config = dict(
    n_layer=10,
    norm_eps=1e-05,
    positions='rope',
    bias='none',
    init_std_up=0.0492,
    lr=0.00409,
    final_lr_fraction=0.02,
)
Each number is 50 + 12 x the weight over its row's rms, rounded and kept within 0 to 99. Layers, rows and columns count from 0. The size before them is the row's rms in percent of the matrix's.

# layer 6 attention query, 128x128, rms 0.0995, rows 54-63,117-127, columns 64-127
100:38 60 49 65 58 50 64 61 68 31 48 66 59 58 43 69 51 67 42 56 60 73 61 54 65 44 55 46 40 33 49 56 38 58 49 67 42 47 45 79 27 49 28 52 54 48 30 49 48 54 36 29 48 39 57 40 47 48 40 50 42 52 48 37
105:41 61 40 47 38 53 47 52 55 65 62 53 56 42 55 33 54 55 73 43 38 54 55 52 36 51 50 49 56 50 72 43 63 55 37 62 49 87 28 35 53 51 56 56 61 54 58 74 53 59 30 34 37 57 51 56 42 59 39 51 42 56 43 27
092:46 55 65 38 37 47 53 38 37 54 44 43 58 43 29 72 32 37 55 63 52 40 79 43 61 47 45 31 74 47 47 37 41 70 33 49 33 35 52 46 30 50 53 35 57 42 32 58 67 60 65 42 43 40 32 56 51 57 59 44 29 38 47 47
100:78 38 30 50 62 65 50 50 46 52 40 21 50 70 42 38 44 51 49 54 48 50 45 57 49 39 23 68 49 40 71 46 51 42 43 36 55 49 81 34 50 47 53 44 38 35 47 53 51 53 72 46 29 44 47 56 26 55 42 40 71 25 43 43
107:54 49 31 48 65 39 25 36 56 56 29 45 66 42 65 33 46 48 40 38 72 52 78 36 57 70 48 66 51 64 57 61 76 34 56 65 44 35 61 58 45 47 52 38 52 72 38 43 62 39 56 55 58 53 27 30 46 58 49 52 69 43 57 53
096:57 46 60 40 38 64 14 65 51 34 72 59 53 34 61 56 48 75 62 48 78 52 31 58 52 53 64 60 45 44 61 61 77 54 43 27 60 64 74 33 41 73 54 58 40 71 55 55 67 71 58 46 59 63 56 51 64 55 39 41 59 63 40 48
104:48 40 55 44 60 43 44 77 18 31 59 38 43 47 64 51 39 58 41 54 58 56 65 58 44 57 42 35 45 67 65 29 65 54 53 40 40 60 61 36 39 42 58 43 57 40 54 59 58 54 63 49 21 70 47 54 57 35 33 57 50 43 55 50
103:43 73 59 44 23 48 70 34 46 38 37 68 60 42 37 57 56 29 48 42 53 62 44 55 54 57 38 54 47 49 37 46 51 51 34 40 39 36 51 49 55 40 53 70 61 57 45 34 22 28 28 65 55 47 37 70 53 59 50 74 27 58 60 41
095:42 54 48 60 50 59 49 43 38 54 43 71 48 49 56 60 50 58 60 58 58 44 47 41 47 59 58 78 64 42 66 67 41 50 51 46 63 52 47 66 50 62 63 53 42 36 54 39 49 37 60 19 22 56 52 40 52 35 47 56 41 54 50 54
103:40 44 41 38 46 69 38 69 46 56 53 49 33 45 57 79 60 45 67 74 57 56 60 78 67 50 60 55 46 28 52 74 57 49 24 62 57 44 51 58 36 53 21 57 62 52 29 46 63 62 63 59 41 47 33 42 44 33 34 41 60 50 62 51
107:50 51 36 61 56 56 50 26 54 41 69 54 46 44 42 54 42 58 57 34 59 44 64 49 85 48 51 36 49 53 59 55 51 87 48 54 55 72 43 36 41 55 47 63 37 49 52 08 65 66 66 29 47 48 73 53 47 61 45 43 49 52 40 70
107:26 56 39 63 52 48 39 61 85 49 61 65 70 56 27 41 51 55 52 63 31 73 48 53 45 57 56 42 33 47 51 57 33 56 58 48 51 51 54 61 37 42 60 44 51 37 65 69 34 38 38 45 51 60 71 41 38 41 59 56 34 44 57 64
104:33 29 32 43 32 40 31 70 53 66 72 53 53 37 50 25 47 46 66 37 62 43 55 49 37 56 47 62 58 63 80 57 47 53 40 46 46 90 57 61 50 60 52 53 54 51 54 65 66 35 40 58 45 44 68 63 48 59 39 51 49 41 51 38
111:52 61 42 49 39 54 52 55 42 59 56 61 68 31 36 34 31 48 58 57 50 34 92 57 44 43 61 55 46 52 50 27 55 50 42 43 64 35 41 45 32 52 63 56 64 63 42 52 70 52 56 36 48 33 12 62 60 62 54 27 52 47 51 55
114:68 38 42 58 43 75 44 56 60 59 28 38 34 58 50 61 47 51 54 44 66 64 38 40 57 29 59 51 68 37 46 36 56 62 62 44 60 53 69 39 63 57 45 40 35 35 34 37 54 51 66 53 40 55 37 16 24 66 51 61 47 44 48 38
110:64 67 43 39 59 40 25 52 59 43 30 58 62 44 48 43 43 40 52 48 58 54 57 44 52 62 39 48 37 76 68 50 67 34 41 50 56 41 67 40 50 37 56 40 48 46 43 42 57 46 28 56 53 25 38 43 46 45 68 45 50 40 59 29
104:56 40 57 48 48 47 54 22 35 37 72 57 41 50 53 32 40 69 62 44 53 32 52 49 65 77 60 58 43 46 58 68 56 65 59 39 51 49 73 45 40 62 81 46 42 40 47 59 68 75 51 46 48 65 52 44 59 54 43 32 45 48 53 53
133:47 35 57 31 52 61 33 78 43 42 39 51 55 52 50 61 51 73 35 52 44 62 47 54 40 60 45 41 29 64 56 20 57 52 57 44 43 58 48 49 45 40 40 36 61 53 55 57 53 51 61 33 40 85 44 56 56 37 32 52 43 40 71 41
103:55 52 57 29 43 60 77 43 52 58 44 45 75 59 45 78 50 47 49 50 48 72 47 65 52 50 31 64 45 38 42 49 36 45 34 43 43 35 64 51 27 38 52 40 67 46 36 48 48 40 51 49 43 65 38 40 59 71 58 83 24 50 37 54
115:36 30 52 59 46 60 15 42 48 38 60 50 43 51 36 42 54 35 62 52 51 40 44 46 38 41 75 78 49 40 83 60 38 48 52 48 65 39 64 49 31 41 59 61 37 17 49 51 37 55 46 14 25 59 48 50 55 42 48 49 42 53 43 46
098:53 49 44 59 32 54 34 54 39 54 61 47 26 46 51 53 50 41 51 76 45 44 64 73 69 36 45 55 54 41 53 59 53 46 23 66 72 54 38 67 35 29 23 58 49 64 51 49 37 67 63 56 46 61 36 59 46 54 37 48 51 44 66 38
# layer 6 attention key, 64x128, rms 0.116, rows 53-63, columns 64-127
104:56 49 51 63 44 73 50 29 31 44 50 34 46 54 34 46 51 45 42 52 69 28 52 44 70 56 44 30 54 46 61 60 54 53 48 60 41 37 38 69 47 33 45 55 59 54 47 41 30 54 53 36 37 62 36 38 78 61 63 57 51 28 52 78
100:72 43 55 47 41 57 46 35 68 43 30 45 33 44 59 46 73 51 49 67 64 34 57 45 48 50 44 54 34 74 27 48 40 48 52 60 48 28 55 54 80 53 56 58 52 42 57 63 45 66 47 52 55 60 46 37 55 52 60 75 48 69 55 30
114:34 50 73 44 36 44 61 56 46 56 56 49 63 42 42 59 60 55 78 53 66 67 35 54 45 56 77 55 53 40 48 53 65 48 43 67 49 63 52 37 34 65 54 53 59 50 63 63 70 39 47 39 16 63 40 53 46 62 45 49 50 44 72 32
107:36 42 55 38 43 58 62 39 59 56 49 50 32 40 45 66 47 41 37 58 55 70 60 52 43 42 41 43 60 53 82 51 54 76 44 57 50 49 55 38 32 41 54 52 63 56 28 48 40 50 31 45 57 55 29 49 68 72 32 37 50 32 42 51
114:57 44 39 44 55 29 71 52 55 55 49 48 37 44 66 48 65 34 53 53 51 46 52 56 31 45 56 43 58 39 57 45 39 55 81 49 33 64 31 77 50 50 49 84 45 44 52 37 25 52 55 49 47 48 35 58 37 51 28 47 31 21 41 56
111:53 46 49 51 44 49 32 49 57 44 29 54 45 18 56 59 47 44 38 38 53 56 66 60 31 54 59 67 62 59 48 64 53 54 74 35 56 35 65 87 56 55 66 55 32 52 34 60 70 60 41 42 40 41 57 46 59 59 61 44 59 18 66 46
098:70 54 51 59 69 50 61 58 32 27 63 52 49 30 43 61 65 40 51 35 61 58 26 49 36 48 67 50 47 57 56 63 43 56 35 43 59 58 77 19 47 30 56 35 58 42 44 51 52 38 45 45 41 33 55 61 40 52 56 25 47 67 51 55
109:68 51 59 20 42 31 27 61 50 49 43 58 61 57 51 40 51 45 44 55 43 32 51 59 25 29 47 52 35 50 65 33 61 54 41 54 54 74 39 56 67 51 40 27 56 43 51 79 55 40 57 40 40 48 55 67 47 45 56 53 46 45 63 41
095:42 58 71 49 40 44 59 33 27 65 56 49 80 74 50 78 43 61 51 33 39 50 51 50 47 48 38 76 40 55 47 33 53 56 52 61 60 48 43 42 69 73 72 44 46 50 53 38 49 50 60 58 49 37 53 77 43 61 50 32 53 41 38 60
109:62 61 30 46 54 39 31 68 30 53 34 61 38 56 49 27 63 32 57 50 44 53 51 72 36 51 54 46 54 53 46 66 25 60 40 50 53 38 65 53 62 29 56 38 40 35 51 57 47 73 35 57 30 64 55 36 48 48 39 72 39 50 49 47
102:45 31 61 49 50 45 60 54 50 41 37 24 23 54 47 67 30 52 61 83 46 42 65 41 52 38 66 34 39 49 23 36 52 62 44 57 58 78 57 50 65 40 55 73 44 27 54 57 50 50 57 63 63 51 39 53 35 65 44 45 43 45 51 58
# layer 6 attention value, 64x128, rms 0.159, rows 0-25, columns 64-127
097:46 69 57 44 67 42 50 68 52 33 51 47 55 45 48 47 22 64 49 57 47 50 59 46 45 33 33 35 45 40 40 50 75 76 34 50 67 47 47 59 48 55 55 63 58 15 59 63 56 39 59 54 55 56 45 65 61 36 54 67 62 29 41 60
098:44 73 50 39 40 44 49 56 51 54 36 44 53 56 39 58 27 22 57 51 44 55 58 53 32 71 27 57 62 49 52 41 45 39 49 46 53 67 48 42 52 46 50 70 56 56 52 50 15 48 38 47 44 40 51 54 52 54 50 47 49 46 34 68
099:46 51 72 42 48 22 58 46 47 74 49 48 48 30 53 51 37 47 63 51 48 50 56 31 36 61 35 46 60 39 49 39 59 48 58 36 52 29 60 34 54 47 27 47 50 40 45 27 26 49 59 61 38 39 58 49 59 60 40 62 44 74 36 56
099:28 70 40 52 50 48 35 49 59 56 53 64 49 55 55 50 61 34 49 59 73 40 46 39 45 70 55 50 48 68 40 59 60 46 64 74 60 48 47 46 57 56 46 81 49 39 43 63 43 53 54 28 52 55 59 54 60 47 32 32 42 51 33 47
101:69 48 65 31 39 55 45 46 37 44 81 61 64 43 29 56 61 51 54 46 43 42 69 43 65 27 63 53 35 62 65 56 47 53 49 50 44 33 46 50 68 59 61 55 54 30 57 47 41 55 33 52 77 33 50 67 52 54 35 55 44 72 60 48
102:36 34 31 65 37 76 55 39 48 55 35 31 58 61 68 70 45 37 51 39 60 52 62 47 49 64 35 49 40 26 46 35 48 45 63 54 33 40 28 61 49 70 52 33 74 51 65 62 58 49 53 33 28 56 50 52 61 32 51 52 58 55 56 38
103:37 40 73 45 64 42 52 41 47 53 35 51 45 61 21 39 42 64 67 38 24 45 43 51 32 67 49 61 45 51 66 53 49 55 62 57 56 33 37 39 46 50 55 40 60 56 47 72 33 65 43 48 58 53 47 75 62 53 66 41 36 41 58 53
099:49 56 50 59 46 60 44 52 25 50 62 69 66 36 44 39 73 30 51 74 45 63 38 29 52 50 31 40 46 50 42 28 45 44 66 55 54 45 53 49 47 35 43 51 68 28 59 51 53 37 52 33 53 45 48 42 56 50 52 57 51 53 59 59
099:65 31 30 24 53 38 58 58 32 65 54 52 60 57 57 42 42 67 53 46 43 44 66 46 54 48 36 48 38 52 22 51 57 55 45 53 52 58 57 49 79 38 63 57 39 49 68 60 61 57 47 44 27 66 53 69 37 37 45 53 52 49 61 49
102:38 36 48 52 60 49 36 38 46 50 61 54 72 47 47 46 49 32 47 47 12 33 70 42 57 52 52 37 37 63 59 47 56 50 49 46 50 43 46 72 40 62 44 68 28 63 40 41 45 40 31 56 43 55 44 35 37 46 64 51 67 43 55 48
101:47 57 51 44 66 45 51 48 72 52 61 39 41 54 57 43 55 63 64 39 56 57 50 31 61 52 39 53 57 45 67 41 44 61 39 45 49 25 21 55 41 48 57 53 52 45 56 58 64 32 23 42 42 54 46 29 37 46 30 42 61 56 43 50
096:52 57 42 43 51 27 54 40 57 45 44 75 75 44 80 30 38 42 29 44 49 36 39 49 50 50 54 36 43 42 32 44 54 52 42 52 30 58 41 46 66 48 40 60 31 63 48 47 38 73 48 32 36 55 48 68 56 63 67 55 56 28 60 65
106:36 48 56 48 67 41 37 55 63 55 58 50 43 60 33 52 66 52 40 65 69 40 63 56 43 63 73 68 66 54 32 50 56 45 56 52 42 29 49 44 40 55 52 37 27 55 33 61 31 36 50 58 40 56 62 40 77 58 41 57 65 62 34 66
101:56 61 60 49 52 41 67 34 51 67 49 61 81 60 41 41 42 53 39 52 54 47 24 41 38 40 82 29 55 32 41 41 58 62 34 40 39 42 58 51 62 46 39 22 61 38 43 63 30 56 75 55 72 37 62 40 45 50 64 42 29 39 26 32
105:15 68 51 58 36 54 49 65 45 23 59 44 65 62 35 38 53 49 36 36 46 69 47 52 62 71 66 42 53 67 44 61 35 34 51 63 31 57 36 52 68 47 46 49 72 27 51 60 44 58 40 63 35 55 50 50 41 53 53 65 60 34 57 62
093:42 51 55 49 57 63 64 52 27 43 48 61 66 19 62 56 66 64 34 39 58 60 55 44 51 57 58 36 77 58 60 38 47 54 38 55 47 54 59 54 43 67 58 57 39 37 51 42 56 79 56 34 41 39 38 58 26 21 36 76 74 57 63 61
100:37 50 59 34 50 61 52 57 54 58 59 32 40 42 57 62 46 21 54 38 45 65 54 58 38 54 25 39 46 35 63 67 66 51 50 43 77 45 55 59 61 45 52 31 44 53 70 52 47 50 49 56 35 63 76 54 38 56 76 45 23 45 54 60
091:46 53 63 63 45 78 42 49 56 56 57 84 39 58 44 47 34 63 46 51 63 36 62 67 41 54 42 61 43 38 25 32 47 46 20 58 52 43 47 41 69 35 49 46 66 40 47 56 50 43 72 74 47 49 62 59 41 36 52 34 77 47 64 32
103:62 80 65 53 42 46 52 47 44 56 51 45 64 29 57 60 46 44 48 42 51 52 47 45 45 66 39 68 52 44 57 67 41 71 55 44 70 55 28 69 45 61 43 51 43 59 43 28 57 31 51 56 59 67 26 54 60 35 78 49 42 62 60 49
101:51 39 49 42 46 54 34 31 46 33 54 63 47 32 57 39 62 60 49 40 69 65 46 24 69 38 29 42 52 45 47 48 54 40 43 18 80 59 58 38 61 53 35 56 53 52 49 47 62 58 42 60 62 60 51 48 54 75 62 49 63 71 46 59
096:57 38 58 48 49 56 44 43 56 41 52 56 49 45 31 26 56 49 34 54 59 58 56 63 46 70 47 73 62 39 37 29 50 44 53 65 69 53 52 65 41 57 44 40 61 53 69 48 68 35 32 41 78 78 66 21 50 51 52 60 66 46 35 51
100:62 70 58 34 19 65 38 30 39 66 30 27 56 64 55 55 55 57 57 66 61 61 52 36 47 48 50 44 62 51 68 59 60 64 40 66 56 46 66 65 52 26 50 65 56 48 50 54 60 49 35 62 60 52 48 68 68 45 43 63 48 43 38 50
104:55 50 36 32 57 51 58 70 31 38 38 42 37 65 35 41 49 65 50 55 52 39 51 67 60 53 39 42 34 47 71 44 58 46 55 45 66 40 55 55 62 61 60 23 53 58 48 55 45 42 42 82 66 70 34 41 54 66 49 44 36 59 51 56
102:43 44 61 38 35 52 56 27 48 48 59 48 39 37 49 38 36 43 65 32 52 53 41 43 55 28 22 75 19 47 43 67 68 70 62 54 38 59 55 50 37 52 52 39 44 33 54 48 38 44 36 57 74 51 57 41 54 53 55 48 53 40 56 54
105:28 51 46 31 31 52 28 35 44 35 53 54 47 68 50 56 52 67 51 38 32 60 48 62 45 42 81 66 51 60 67 54 46 58 73 34 66 78 47 84 51 24 55 52 46 31 50 60 46 47 66 48 47 42 43 40 71 33 70 63 54 61 49 58
101:71 64 51 41 52 57 19 68 43 54 39 52 60 63 54 55 55 31 51 76 55 61 33 43 38 42 52 52 52 41 44 49 32 42 52 41 42 56 45 69 49 58 54 68 60 47 61 58 59 51 57 49 46 42 61 61 50 49 06 65 45 68 47 51
# layer 6 attention output (transposed), 128x128, rms 0.484, rows 0-25,64-88, columns 64-127
080:61 66 39 56 52 34 49 45 53 68 51 63 48 45 38 42 63 64 42 50 34 56 48 61 23 60 42 42 62 38 57 42 56 20 65 36 53 36 48 68 44 39 36 48 37 54 43 47 62 67 41 81 51 75 63 43 32 59 56 58 39 47 64 59
109:64 31 61 59 54 40 32 68 48 62 21 62 60 64 66 37 43 69 41 47 55 48 27 35 52 51 47 46 54 50 43 60 73 41 57 42 54 53 59 39 34 33 39 19 29 44 79 51 50 45 30 60 49 47 51 48 44 32 50 36 32 55 48 27
094:64 48 40 52 58 30 51 56 63 42 62 61 63 49 50 45 45 45 38 48 64 58 36 51 61 54 52 30 39 42 45 49 67 41 42 45 65 63 27 72 61 35 58 40 62 38 64 52 47 57 59 61 67 51 43 40 53 43 40 61 43 44 60 25
102:51 32 51 34 45 47 44 39 42 34 49 46 42 58 49 53 37 60 59 58 62 73 51 52 43 37 51 34 48 47 45 53 69 46 37 35 63 73 66 57 57 34 57 40 26 64 75 51 50 71 57 56 37 41 47 52 28 47 29 43 44 54 29 35
107:59 46 55 53 56 55 47 49 42 53 55 56 77 54 62 43 49 43 55 64 53 49 34 54 58 62 54 50 56 29 58 54 16 60 49 44 47 49 66 47 43 31 72 48 52 76 32 48 60 54 57 21 35 46 61 40 54 58 55 40 67 59 60 54
102:53 57 57 39 47 45 43 46 50 34 67 46 27 26 42 61 30 51 49 36 56 68 39 35 61 55 64 70 41 56 65 46 61 50 52 62 51 61 35 39 21 42 54 21 31 51 50 58 60 37 32 63 53 44 37 39 39 55 38 29 50 56 49 36
111:57 59 43 42 64 54 60 49 55 32 35 44 40 57 58 61 36 45 31 52 55 56 60 71 42 36 55 33 62 47 57 47 45 45 59 82 48 31 44 87 52 56 53 52 34 54 62 39 68 60 30 56 26 50 58 40 67 45 49 68 57 31 54 42
095:51 54 38 52 46 44 49 39 36 42 56 41 41 50 67 45 48 64 27 37 71 23 70 45 76 37 48 75 65 33 57 64 64 50 41 45 36 49 37 56 49 51 62 34 39 59 55 42 51 41 37 53 50 47 51 67 39 48 50 55 56 35 45 55
103:54 44 47 58 34 52 56 56 35 37 31 50 56 24 45 44 82 41 38 68 58 69 48 59 43 64 72 48 48 44 39 41 62 62 20 67 62 54 68 46 55 51 60 62 39 37 43 53 54 41 47 51 33 30 32 13 51 62 37 56 39 36 66 44
100:45 53 53 61 44 45 49 46 52 60 72 44 57 45 61 86 28 52 54 64 54 53 47 53 41 38 57 50 46 68 57 50 38 54 29 57 38 63 43 54 64 41 35 16 48 25 31 64 45 69 56 37 31 44 65 41 49 54 36 45 61 51 65 53
097:23 64 56 30 47 65 54 52 33 64 40 50 56 60 52 53 55 58 66 60 35 50 47 59 51 42 33 42 47 42 51 54 61 56 62 46 42 61 63 50 39 41 43 46 45 44 42 27 51 60 51 46 47 32 49 55 58 61 57 44 48 61 64 65
108:20 50 50 48 47 73 65 64 50 77 46 43 75 56 41 41 53 57 47 50 60 71 43 55 63 53 60 49 55 51 79 70 53 53 31 41 39 46 54 47 31 33 53 32 61 40 39 54 36 44 57 61 21 42 39 52 51 54 38 37 29 47 34 48
109:68 50 43 49 53 37 53 44 42 71 56 61 49 48 64 61 65 51 61 32 44 65 54 42 61 68 57 40 50 33 67 45 53 36 41 36 50 28 74 45 42 61 52 61 39 49 39 40 61 61 50 41 36 42 40 69 43 57 16 45 43 58 58 44
102:56 34 48 67 49 52 40 48 30 70 54 48 55 49 42 64 66 41 51 40 47 45 61 65 42 51 62 31 49 24 41 48 40 49 41 57 55 35 56 51 38 28 54 40 60 63 58 47 44 36 67 53 38 72 46 52 60 29 52 61 49 32 45 48
103:68 56 49 66 62 77 54 33 46 58 53 48 57 39 39 55 43 46 80 55 36 58 52 54 74 47 77 66 45 25 63 49 47 50 55 60 48 47 62 21 44 52 75 44 62 56 69 42 44 57 44 59 48 51 63 46 56 60 45 37 47 55 48 57
093:40 48 66 52 62 51 62 56 54 61 63 41 81 68 55 39 58 68 59 70 36 55 55 62 59 43 47 47 58 54 35 42 31 56 47 36 43 57 22 50 52 56 47 45 68 52 42 54 63 45 59 66 65 50 61 46 47 71 67 72 50 56 46 54
101:48 35 33 51 32 73 35 50 40 51 64 61 30 67 43 45 50 65 66 52 60 26 32 42 63 10 37 59 43 52 35 41 55 44 46 80 56 57 33 70 65 60 37 53 46 43 59 52 56 53 50 54 60 48 38 43 46 55 19 55 48 47 51 29
089:72 55 45 61 41 56 37 69 52 56 55 32 70 31 53 52 67 41 55 45 50 17 50 65 72 48 74 27 43 44 45 62 57 46 27 45 40 57 72 44 41 47 71 45 81 42 53 51 58 55 32 52 51 55 61 54 49 36 42 56 52 42 57 49
105:56 59 58 38 67 66 40 44 54 57 57 65 49 61 67 47 74 68 51 67 54 74 23 51 24 42 29 41 36 52 25 35 52 44 37 54 39 54 66 65 62 52 60 42 40 56 55 38 48 35 58 57 44 51 47 58 52 75 36 50 49 54 58 54
097:67 50 37 53 38 61 60 57 76 59 45 42 52 45 47 39 25 42 28 46 40 45 52 63 39 57 33 58 70 63 45 37 52 48 37 37 49 43 47 51 65 45 68 67 53 55 56 44 34 45 44 45 59 40 61 42 51 49 44 46 38 41 67 65
091:39 41 48 25 39 42 64 64 52 51 42 57 45 45 56 48 62 42 53 51 49 55 42 42 46 54 38 26 40 61 58 54 84 46 54 66 39 44 41 61 47 18 54 39 55 53 40 30 22 70 44 54 57 40 45 73 38 37 59 48 42 62 70 45
101:61 61 53 47 46 37 54 38 41 41 45 63 47 58 29 44 61 52 47 50 46 48 41 43 48 27 46 62 57 53 69 28 47 48 43 39 72 64 39 46 63 52 49 24 21 64 65 68 63 72 78 58 42 48 55 58 31 59 37 49 44 75 31 60
105:30 42 65 64 42 51 34 43 47 31 55 47 46 34 72 66 39 50 75 62 51 57 64 58 42 48 58 23 55 52 56 37 40 54 49 37 49 44 45 49 40 72 51 56 40 50 68 41 65 47 33 46 44 48 44 70 41 43 56 40 62 39 56 72
102:49 39 54 37 55 62 55 77 66 54 41 25 63 60 31 55 46 52 51 35 38 54 29 52 50 73 55 37 31 54 38 28 71 34 54 46 52 38 48 48 74 55 28 44 53 55 48 35 44 30 60 34 60 42 71 65 53 63 54 38 50 47 43 47
086:55 49 59 66 48 32 45 58 50 61 48 56 39 53 45 29 52 54 57 62 44 25 40 63 42 56 43 51 30 57 34 47 45 35 40 47 59 39 73 49 59 40 81 51 38 39 57 63 67 51 57 67 38 62 49 46 46 43 64 48 27 58 49 28
098:39 65 56 61 44 54 49 22 60 52 32 49 17 54 61 42 72 65 33 58 63 55 55 62 51 61 50 51 60 28 41 49 73 53 40 30 43 62 37 40 74 43 63 56 43 47 53 46 39 38 48 59 51 54 48 62 36 51 54 48 55 48 45 60
106:72 33 47 53 05 27 39 52 61 24 35 51 39 35 39 58 50 46 42 33 58 46 46 60 45 55 56 69 42 43 50 50 70 53 57 67 49 63 63 51 30 45 65 65 62 64 47 56 55 38 69 28 36 45 44 36 47 42 66 48 40 46 71 51
094:56 36 39 59 59 61 57 55 56 54 49 56 61 41 60 53 30 62 42 65 64 62 71 62 69 40 45 45 39 55 57 40 52 55 60 39 53 46 42 60 46 42 45 51 66 61 49 50 48 54 54 52 51 64 29 65 41 58 55 60 50 49 56 86
106:52 45 31 46 31 33 50 59 48 34 47 43 19 58 42 70 65 55 42 40 58 67 61 50 53 30 45 55 53 68 61 43 42 39 34 54 37 28 53 67 49 52 46 41 54 47 47 50 51 84 52 48 47 70 42 80 57 50 44 29 68 53 47 49
094:19 42 43 34 37 59 45 40 49 49 48 55 40 33 36 57 41 56 60 62 49 29 58 55 37 49 66 51 51 50 29 51 25 49 51 55 52 61 44 38 37 67 61 57 45 44 73 62 44 43 47 39 62 63 32 50 58 69 41 51 57 39 42 55
094:57 38 24 66 37 45 28 48 36 36 43 43 22 65 54 27 25 57 55 46 76 42 63 45 37 36 53 45 62 55 36 36 53 63 55 71 56 47 51 42 60 47 48 42 30 45 37 51 63 46 59 36 44 65 38 51 57 68 49 31 59 60 29 35
105:41 49 67 43 57 36 54 58 52 62 46 60 68 69 45 54 67 50 61 57 44 55 50 61 60 59 37 45 44 48 52 32 27 48 70 71 44 63 55 55 75 66 25 61 46 50 58 44 50 30 59 49 35 36 51 58 79 51 55 67 57 47 50 48
094:62 39 41 67 51 47 46 51 52 37 71 64 55 33 41 42 58 52 61 56 46 18 27 66 46 53 51 59 53 47 28 51 57 38 48 37 31 43 60 40 44 36 49 53 46 58 51 42 38 41 42 54 43 46 31 48 63 58 49 50 40 58 43 55
098:38 34 61 25 53 39 61 57 51 80 50 44 57 34 60 38 61 62 54 42 48 62 55 54 44 47 55 42 42 68 51 28 80 69 51 64 44 57 49 38 68 45 29 44 54 52 39 64 71 42 56 44 61 38 42 52 50 58 45 79 46 47 42 35
094:55 50 32 42 47 65 59 55 44 48 62 67 67 53 59 53 34 68 57 36 58 34 52 51 60 27 50 50 48 36 75 61 61 46 61 27 46 42 31 65 70 67 46 49 38 51 75 40 62 58 59 48 38 56 48 33 38 63 50 31 55 48 42 64
101:47 30 40 49 61 63 47 57 34 30 45 39 52 32 46 50 41 47 34 50 69 45 53 54 67 31 50 43 31 62 43 49 41 49 48 54 64 51 45 51 44 41 60 54 49 22 56 61 63 35 45 34 55 53 57 27 65 48 70 43 43 54 38 29
095:51 50 51 43 48 29 42 41 53 64 51 58 48 38 62 61 45 53 47 50 63 51 46 35 65 57 26 66 66 48 58 46 56 70 65 42 52 61 49 32 56 46 81 49 35 55 38 52 38 64 69 51 40 33 30 62 64 73 61 49 61 60 53 60
095:58 36 47 65 50 40 43 37 57 31 61 55 46 35 38 44 31 43 39 67 45 45 80 74 68 40 49 58 53 48 45 58 48 37 47 51 42 40 50 51 66 53 44 81 67 58 41 57 46 53 35 31 54 35 47 48 43 32 47 47 44 41 63 45
097:44 52 52 53 58 43 59 48 47 57 42 59 46 72 44 66 24 50 14 43 63 58 40 56 37 36 47 59 46 78 43 32 63 38 60 38 34 53 53 48 75 41 48 52 45 59 71 64 57 42 54 68 51 74 60 51 50 42 33 46 32 37 37 50
093:64 44 52 50 44 44 41 50 45 44 50 45 51 57 42 51 42 54 59 41 59 47 62 44 55 62 69 43 61 55 39 51 37 53 53 63 62 48 50 62 41 39 44 52 56 40 66 54 41 40 25 60 60 33 57 35 56 42 49 58 76 47 39 47
098:38 51 43 56 34 52 50 43 81 41 54 60 55 41 44 64 51 55 46 64 62 42 55 60 41 70 50 61 53 73 54 55 44 53 68 41 73 48 54 52 59 48 50 42 31 71 39 73 63 50 36 54 46 43 56 78 50 62 53 37 50 34 52 41
092:44 44 54 33 43 46 33 31 58 45 56 59 59 43 51 64 69 44 74 66 38 70 41 69 51 53 62 58 44 41 36 51 30 52 50 49 36 54 47 54 50 65 68 46 40 31 40 57 65 41 49 55 44 63 83 59 36 58 38 39 60 45 63 60
101:32 68 54 59 48 35 55 56 65 51 43 44 56 50 43 49 48 40 46 54 61 76 60 77 48 64 30 42 58 56 65 57 48 59 56 49 46 41 44 41 48 68 48 76 51 71 39 58 62 52 52 56 43 62 54 51 63 54 85 71 73 51 51 39
099:31 57 67 73 42 58 74 53 49 43 54 59 48 57 41 53 46 27 46 60 55 44 50 40 48 88 51 57 50 57 50 37 55 55 52 57 45 59 48 31 24 58 45 32 44 47 51 61 53 40 61 63 65 41 57 39 67 27 67 40 63 43 30 55
098:35 53 40 37 29 67 35 39 42 48 46 20 60 72 35 52 40 55 42 46 65 46 41 46 60 51 46 34 50 51 41 53 51 59 73 49 42 59 37 44 32 44 36 58 49 52 31 35 42 53 49 48 58 25 44 42 62 19 49 55 34 45 45 52
102:42 31 52 45 64 39 45 59 43 69 55 50 41 57 54 43 44 39 72 46 58 43 53 53 62 46 68 43 49 36 75 38 38 71 69 49 58 46 50 58 60 59 32 57 64 67 57 64 53 66 58 57 41 39 35 60 44 62 37 58 56 44 29 50
103:49 69 80 52 48 45 51 58 46 63 40 68 60 61 46 83 41 40 56 53 45 65 42 42 45 48 63 60 49 61 78 44 23 43 59 73 46 49 59 28 38 35 39 48 42 50 46 58 74 44 52 48 48 53 56 52 52 55 51 57 52 20 27 58
088:49 26 61 62 53 38 36 70 37 52 56 47 34 54 69 48 65 34 60 51 51 27 23 45 26 58 59 62 54 44 57 42 43 46 28 51 49 34 44 57 37 42 43 67 53 46 50 39 42 40 55 44 38 37 44 44 78 33 52 46 70 53 58 56
111:50 59 44 28 33 30 50 64 48 46 53 54 55 38 55 34 55 57 30 33 45 61 52 47 29 45 54 49 56 50 58 38 56 54 70 56 41 54 45 49 41 27 47 55 43 33 49 63 51 23 42 63 54 34 42 57 58 50 50 53 65 49 53 10
109:45 58 51 77 24 25 45 55 41 57 50 73 30 44 59 33 36 37 66 53 58 46 60 41 49 54 62 87 66 55 52 51 30 55 36 42 67 44 57 46 56 41 41 49 35 65 51 74 41 49 38 50 61 53 44 44 50 59 68 60 48 37 63 32
117:59 60 69 37 32 69 60 59 33 51 31 52 41 38 51 71 68 61 55 55 49 59 49 35 61 56 47 53 38 59 50 54 41 51 36 43 47 57 59 42 47 59 53 47 51 66 49 40 39 66 38 44 44 37 55 56 50 58 34 55 47 58 45 37